{
  "n_layer": 14,
  "d_model": 160,
  "rope_fraction": 0.5,
  "init_std_up": 0.0349,
  "final_lr_fraction": 0.0,
  "seq_len": 1024,
  "dataset": "wikipedia_en"
}
Each number is 128 + 24 x the weight over its row's rms, rounded and kept within 0 to 255. Layers, rows and columns count from 0. Numbers have three digits each. The size before them is the row's rms in percent of the matrix's.

# layer 6 MLP down, 160x640, rms 0.095, rows 106-159, columns 384-511
103:133160156143138167141089131098136110185114099071140129201136125140126143132148102135121101146148141094158127109119109136128116145097111160142163130114159151122117119093148133153103131131109136145137117167094138106176180115147172113134114147149109140097131105167115169152102118089125149178061117123121172092144093077127115163110104110110152084100134150112145173142128096155091104131128
097:113155122069141145174116152140120127151120140120075138104156111108138096124161149136117117131119116084103102157118091106121117122123144174152126134116150146115126130167103121110154100090132114116158156131115137094091091109163121123162120090137127119143098130110122120156158089092143118160077126112153154128102084129109178114140177117100103136121125125100139127164146116143112165110127
088:107126132143145099135108116143147122115156133089151092129120117132113144130125156114120133136111096109112098099111122142134128096157138130119142100097125148135127106152124118135155111106160106137152137146130126153140167106149129138121137109106174117119132139106126218105135183092144148162121065140110113110104158143114114148120164113123074117114126139114117101126122122136113152139140
101:120136142119110134078074148116109121134143179149159138138115150096123143131114130114133120143117139113138102164145126110152151117099143106128144141118112130168125130116069123148138112155133164105127177129116163139118110147136088132132108138111129132152132150110112158143147104057128133152148127130150107121156165103130138110133143115112118180134131179124103144125156112089130100194154
101:119118130128130127146150119098126127116094100115151170147122118112132126094145133154123162160121109152118152136139077144088157122194117120128126140152128175124148115120167162121130156106149127103106147099122096136137119127148105139138132134134143114130121148135123127127152123121168086118143101129124142113174144091081154163115139149122140127094167148133129158125114128124103139117094
131:151123152107139097127139147119143161123123071137122130114100133141148160106093113132087126174149129116127121114142197117129116113114109158123129147076134103146162132119139149116101157139137120181147111124135077130123119130093149138158118100150099145135118136118096083173139125138113122093102132132105122158103124135158170094102121187097168153157161132107131087106145114092100151070141
097:072158137110124127123119124107140149145124143160101119118134095117133179095132127147069117122099118127132184140118097129151131106150092123165145115095133136154144130163147110121117129121099122084138153143076131127106131122101113089133143083122139119107088159125130124145125126166089110106152107151134129141117104104099111130096129143158125125166139127142110121123129106180173098086124
100:118156145165069113112141133144121183082111100125099167118101103139122077140125114136128115122113137151105106167117163147149138138078142098101138129104138153154139090134101087139160113075129111114116165103152094131126068155133117105104124121136130123121122147160123078154131148147125129110123140160131117123142127138135130093089139132163148093096145171167122140105137099154122106100195
094:131121151122181156108162137195132145140175152132127167127092158126182160137108143126140104134154137126142170152113093089155107126133129154164153123151110131082115125122135141136146154111130100132118098143153117113141127082081107136123111112170137147131129114149168121163120105165090128097136119111107109093131118121128122118163093128112143071139106146137132099117150163141093125132138
099:128122109120168136104133109145111114128150137108137123140155139119120107149171107127104144137122138135137113077135106107177108118122099100112110117073159140122130148138146154114139117179123106132159113109122100114146145113059114122146155148103109136141102067126153169075138150130094125137120087131168135137081108097127121117112058104125182115092134122164125117150132148137151131147078
102:149107105108158103096075169156196122115167170135143140098140132149114129193079104103130152108098107170104111159195139132146169137140123126158121145133148137112108124115133095122140108126132130132116068120106132095129107126113139141131144117109127128163127107102128101092140137102140144125074060140140163124091133143139136117136141166161136140115157114186112152160152106128166098146107
095:102142112124068143114151106097185154091091163108142108124170150131130125133173135137125134123126147147169161165102085119120111125125152162144130129144108119124153140099160107149126153093157100123140135089116139144094147125172124142106100160132133121099078113071133151107115134128132133114127128153139146088124125108093159139136145099174113163115134157120157134153124126154105124208163
101:096086126128127122125128089138127104165096141161149116134136116149142113127108106128160099168131128132146136152113132124064110166098117067072099130149145134094109142127152143120158125142143139123133128124107123116135113114120096095126111123095127126135108135158104117133101116095104131114115112120121120106156081102101138095093087115165105090120118127111123128108118095100117130100143
094:106130161128130134122123126132084126185127160097118152161108149085151169128180128132123159157137153147102133100124111165120149071153160132127142114106135133166159158133118123141118151133128096115096142126071118074132166127088167124119140115137150111121122080111100151131135146175124166123158166135130117147119141095149146153137134104132141148135140098134185111138106109122147132099093
097:115121125119111105128153155134123093071136131128180128134095123158141116143095137157103138104116148131084118164129111094099149124117119159146079128162078124122136187121133148166133123144158138132147102156150149134139151153127120157157142107091116154121173113122147133137126180083070135110168116164167146128135118145113109093144104153178133145143150138085129067140166122114086103118146
095:134108103092126093120099154168114134114163120145145124138085134117152137140158140078086109093161100133142125154150140129105130120152129168106182134130125137178121141084122108138134099125150128123114071135122150173186128094142097165130079121135133132164141134149100072120113104172102133127158128113117114198169102167146137142096108146137124170101135127111116163165128121103126138097117
097:121150127122120131193081151127165152111114153126139128138146147100114129136144131137129158150144150144125089118130095139129139121138133119137124156147122173097127143167140131180129114118148145090132161123110146107098113151117166155141152164123166152138149155148149169133134129081165148126119110164133144120097107102138161140159133126132110171118112118156143143134096164116133119118124
092:099129137127140114149110132125125075082145151168069136163173124143121142115177103134076095141087128128096137143112177127146091164097146105114155114113147160087077095127113134127124153073140114153134135133088113142127160145151142139091111118171110128113172183117098127137119197085098093154066137149114110133139108120139165136074121141096135114160144156112136160130116121143129158156082
100:139079103119133147123089135135148143123138141104126148124126093116067116121161124092135137090134118092140138129112116155109106116128099112138161147132137119117141097151144113134109096088146098089102149163132098147100185123166131074131154142096148127160115169144100111122101140118153134134127094137113144119156143112129131160110110140146119137132124099112118184104138172123164153104128
095:147092148124159139128118137124129108161133121124157102171111126191138106141128134103163099141142167126136116119161133151102163145102112094103092117153134186117109153110160137145139103136125140130140119110125129143120093164135116111135120141141125148092139088104146136155119112135130125141155152140143172128138112114149112120148125102101109103086102089155119161098109130071106145115132
101:156125149129107105148147120089148134126098126106117124109104180124161093128085145165119103117093095105137129116102160119130165129162110140140143176126103128142147152146171137117164144120141112162141106137104143094120100081122106143099120084141145106163109092153109130076140119111116089089150093155140097157130118145110117126058132101132140113138120141124142099145114106143104147118105
095:130113098145117136145103111155125148112130126135116117124172112146126144131169101129102146157083138124166094153084193115115083122107096147096127109150115137139118137124114111107104130148100126124110113117101101124141116120127150160123163141118136106143130132147112125087124114118100134162135090149112123144126103121094126151083152127096176109116081111094127166150150125122110126085103
097:144160147104162141107116125131187123121160105141129162121150135101104102099127147093093083142128099133168144137143158136114167157144095144102121130077083142151139138135101083158161116124122134111138139092126162102140140141123127095154112131113144148101083123130127121113136115170148135105089137152133125136112130159147131084097167142086118145146087098149135148106147104117096154099109
092:109147107153153112105150157115108112125117092107118114117134136121107099134166104127167161078174134116130170091128164116108127111139070169155123133126186137148119132074155132112131125124101127117141138156131112124149182125098167103107162121084142159101122126124116144132123106173161164101066148126123129157148124112130130135146142141130142154142120135121117054108096169082137139137104
096:142108124155104137139133121128098143153146113108145132116142069097127145128101119157149142156184159100119156103158138129149111115123140112143074074144091100126139147145084122120117121126129176153131152178115138102141135125116124112146119109091100099089131155134152098149133124134115135118138089125112154122123089135100100101137136110130119136080124134113125094165129066134118118135097
102:130133123144113072114096120135141152113142127090094139097159134119121167137084136103117107148129128135133134073134134107157120146109104167113054116140175122065108090127122144108089094152156152111140109137120122072109125151115115178136121128145136150136122139146135093096124144121152103131094146118146071179109138109135115115126102133097130137149110102128146095139131152120129080145100
097:126155108185164130145167119146132086112113136174093121143127111140129122151105128114104133155135130125109108155087128132129128173146127090146088160126143094112146077128129153135141143147103120135150119114115097126132125178104103117145095119137175117146122145114136133133118087153133144161152135087137137171138155151113132159140156161101140132153158157161103131123131139165094091154137
101:126138119099123078132085080170141096152079060073115101079118109138145129121102086116146154139124114129162104128118135133126108154155117133153114126133110139102116103109134131091118133125089115158137150107125133151100132172160118090140125157123106148145135120147163149146127118149142151077152129150093120141133185153123118150135106131103128157097099131126115108145108111160131139129137
097:127112136144129127136164122186095143098135140099085117107122095112130118162117132123157092096084149127146161129152130153172149094106132134151152144175086089145100136126111145093087141106147108119076160148119109117216176138119119129079125136118164126161117141130102120087120125103155116136135089138111136128106151079129152149126159155158142118093116133117142100128127152121099101163121
110:123104139097137147137133155130118177110147160094101136134097159141139155156124143156172074147136159130112135108144137119132127112162165141118171183146165082144156122121171147123145122142139159135156162158080131129118158147149090133144133104139126124126122104173107156102156105103148159177157120124111121184136141149127156084132134138185146091137167136151152149086150129103086140101128
097:163126177118133143114130139126120146154125057116140153126188148132134134152126164131150082126125144149172122117136156111169116116135143150118150101153156125146165101180133161106126108138137156133135121158147134106118139119084075146145084103135155100129108121132095130138150088103133117166122125152132115120115121143074142115131163127133113127072113110176154160125126103178106131138133
098:132137104112129150126160159124109132089120118178157099121124152109148088167130151133124107137088130129169125156164090141131138130096112137126149115093100119148093105163106111134152101137127203129139123138130139091164105139144126130104130162157143124145140132150121140102119101136124108139154113133117162109128159179105118154133141121132121142114131123141166091151127114145166134126143
104:144123111089122086122154105140100082133148135114130102135115124126172134096151131112140109093129112129134138145106102113110090158096104077141127137157121118148115113179144084107121142146098122113138148120131075072162133121154148071155122117138126125129111140133041120129105133113138113139091110142120121137117119150148118138112121116119103097159115129105125127157113123111081095139134
099:112121099134114138088174100124115105124139123114178100172163154128095133136138055134095092128119122101152107112122093134174146158110128106070157146145157125104104133124145110116114112145088167159125138112140124122076132145111121125160105116160137128127167170151132147151127105108144133126100140108114156115177151102145149127109101118115161128107125148149096148106133135083155139132156
106:110148108186132113110149142170110094150129155106135097186149171143150133178126110148092112139166111170130150130132124077130145117133133136150112142146104139113146128167100124107108124122128123111125121141136098126123149099132145112178152123107101112114140120120155109115095121130144113136142152094169148132151114146132109128126120166122119129115149118129116152099111154108096119110133
149:094129127123130177164102132136134130129122133138122145146154109128129146159123118136124120117134125119104097134108123113103159143127134100123118139144151114120079103157153165139137130100128100112076113102113115133146094131167141134149081140144106087134130148130117151107070138130183119122180164159097137108120154094084140116122134150140097116128117128152113153159124138129118121161162
100:149142132140133138104122137107107100115067144176117146097147146121160143196152146143128170163088126089136131103176098174119140120147143112146143139102143105094145105160154124106144140131121143121150110152107139105090132131107099157123143127145151089128141113109102163133135118097166139136075139129158121147096074095141143121141140168095155106100140144142131136126093134133115169145146
103:130156107083143161139090128090118150134135097103093142098091132116119148097136088139121163110142111110140125148108121119136156135132141141147119143070135137117134113104123169111106123171115150100119131090120163134194153115113116124141083103125133147129082117140139138130139120146157125136110113125136154114133098092152139159108172113158122087101117125169110094166086165107118163118126
105:120143167131129143082120151141143128154118195132102103157126120122103124128113132133155082113141141139108156109150048114108157131161164114121108137095088119130078110146103150122096128143156161081131151150112151118124108178177139150125134150116135155121152104166176123122144117107130148117135123123140150136120153098142050145149165138074135121137131124132120133108111136109092054169169
105:140116151132122110162127125079165118136138117128110164094140122128114156134124203176158137136141134144178117099124130149140105133093099109162161135099144134155165135174128170092162166138128134125166131139136125109137095081120113169100147112123116143109148117098138113136114122133157087108102151140095117127054109130098149101148131094161119089120129112141130144202169108115141144141104
090:114129124153116104106109091132133146128102075145115074108126117101105144161080117113106136131146124111115118165112113116122100139101107094125158070136127153124159090130127157089103133163148130120161149131121111143138130121134153135092135143158128133163112112135135072114115122153086136115132136100150164113123141152135135132095123114176126125081129140144122130168112142110163116111092
109:106100123112122092176132110172110094109126179099116156108140152116124131119111107085142136085150159154115123169074112082120125118108125121130107146097131130109108141085129110163114112131125121096078163101108129156190133132136123108120146137130127141179142113116103110071079135130154105110167118143086146123135131106135126126169145134121164117150097088108090184121099121144098133153134
103:113104091123116109096153114125141134094103113095184123135126172136093089134099160113129159138095154073150144152109120154102126123132129123120140145117168114097143176168131137132139106122133121147136150121079130094166144125145122137054114136135110122115128114092122113134131137110081127136154147116156119099111124172100136096131093111127106119101120117144139147154117103130156101175123
091:109137128132145096142117124050112115069145099149161154127157097148106110196166127177133134140126115135101169081146158134114114156118122183105106140105140143112141122072089144129146153118141126117105114086117144137106125157130151135128105123150117180124118154143123133154119124118091136145133120104103127142131135120138111135140110138158142128144128105094132109084087159154193114123143
098:151135120104109118129138102116176134163131086152155113124148159103185148148104146121105118166193138087125131107124124092160083190159131103129128091108159134122114134133097136157127101131127132112163144145137118143124128137123137163118073113085178166124137181088143061118139191139141124137166168077182119151114121148106118130105147111129113140137137144127123182120164099084114124120169
101:161086155127139146114140129095133132090132134142140104091103167118132154128115149147130109091125149135147129140142133140125097130108148159138096163154121118087129151128134133161134146115119143093122146106134181117139124129139104130123141067156093123146147116092153132091129116116061106137106136102114111139149166105110149080130119139138130087137142112119129090140147134113178106135121
097:155129111102131145126132106054102116121133142170160148132132132125116138118143118093150113112157131075204113136115176150144114112112097115141122121110140157189152132110100112125146155106095100110138093136098153138130122159141111132095136130126121094153130151105108159131118087084072133131164139146115044108134142142105121151123108106162153088086118104071146142168101116156138132087113
099:118073132125162082095110103099125115092136159182141124139098139159137146116123144157109142150110150140174109124101125123094096142126161090112123138138111101134096127096114143145124133125132123131115121122136135135173067166177116182095132099184124125089137158161098152124126179114126158120148130101189087136140161125067139113109132135124099139144122102140095142164165086165161129194152
108:103123128108091122111150103137155139150117108131116123132127126148143108143150137154084108143119103169121151125103091152123091142102095150112126134099095183191141130157137100110157114116154100146124119126107148096163085115110093132129141145170135066170090114140101148150134078113155132104112128124120123101144081138061113155098103115087108178125132136103134132126149123157125185113125
108:186123155112125169173124105117154093125120118119141091137147098136107101107150142126135149159120124141126117115111088140096134117114158129088075120114131151118077141147115133131134129122121111102126165096086128153107105130118147122109155107107114113120090115122148138114101121185160095128109121143154119107127119127107153161095126114159101158099149096137160180128132146112075190132122
094:143158126175088123150171101135145127123151153174132113151138146151146067164131149115147100134123147129122117158108085073174127122127153125184146118097120104169137119118135176100124136140067143126116142122150132098151167092125103166113155135123125079146104099098143167115132110148152100143122119121105128149121140111099125117144116134133149124121149138131158133121152114137119105112144
094:111142112165099125155127125147127094123183114110124112109118133121137112111120102154113182095136122173155145135140125148174137087096147117131105163114135121129167175152102117095105088184078144089127112115174114151142105119115127105165133117123178124138125140122155160154120098218183088112189124095107149102131135134162097141109134118132137131136144132128138127131111127128160114166143
092:132128120096090129115102133115108159129130108059144104123164149102172090156138096131087102140112075136118107121102076136119104141146107152108131100111150154119119123121134127115132138118151150104148156136127125156159126152155105115120130140124117131079121198100078153121131112120094135149108173097138122109134120158131092168110167136144131133132096146125155154140157125118124106139141
103:110086105130099132118162114084075147178178121156142071142112137158120133101124106164127107145121131149109146153126103103103107126132107102133112122143114127126123139105078135118116139142173145158107169122131110109125113135111140132095157157144114144080149086094138155127132157099081125136162138130155111132146164131135150127129131138128122154114110185162150057117145115158089109161150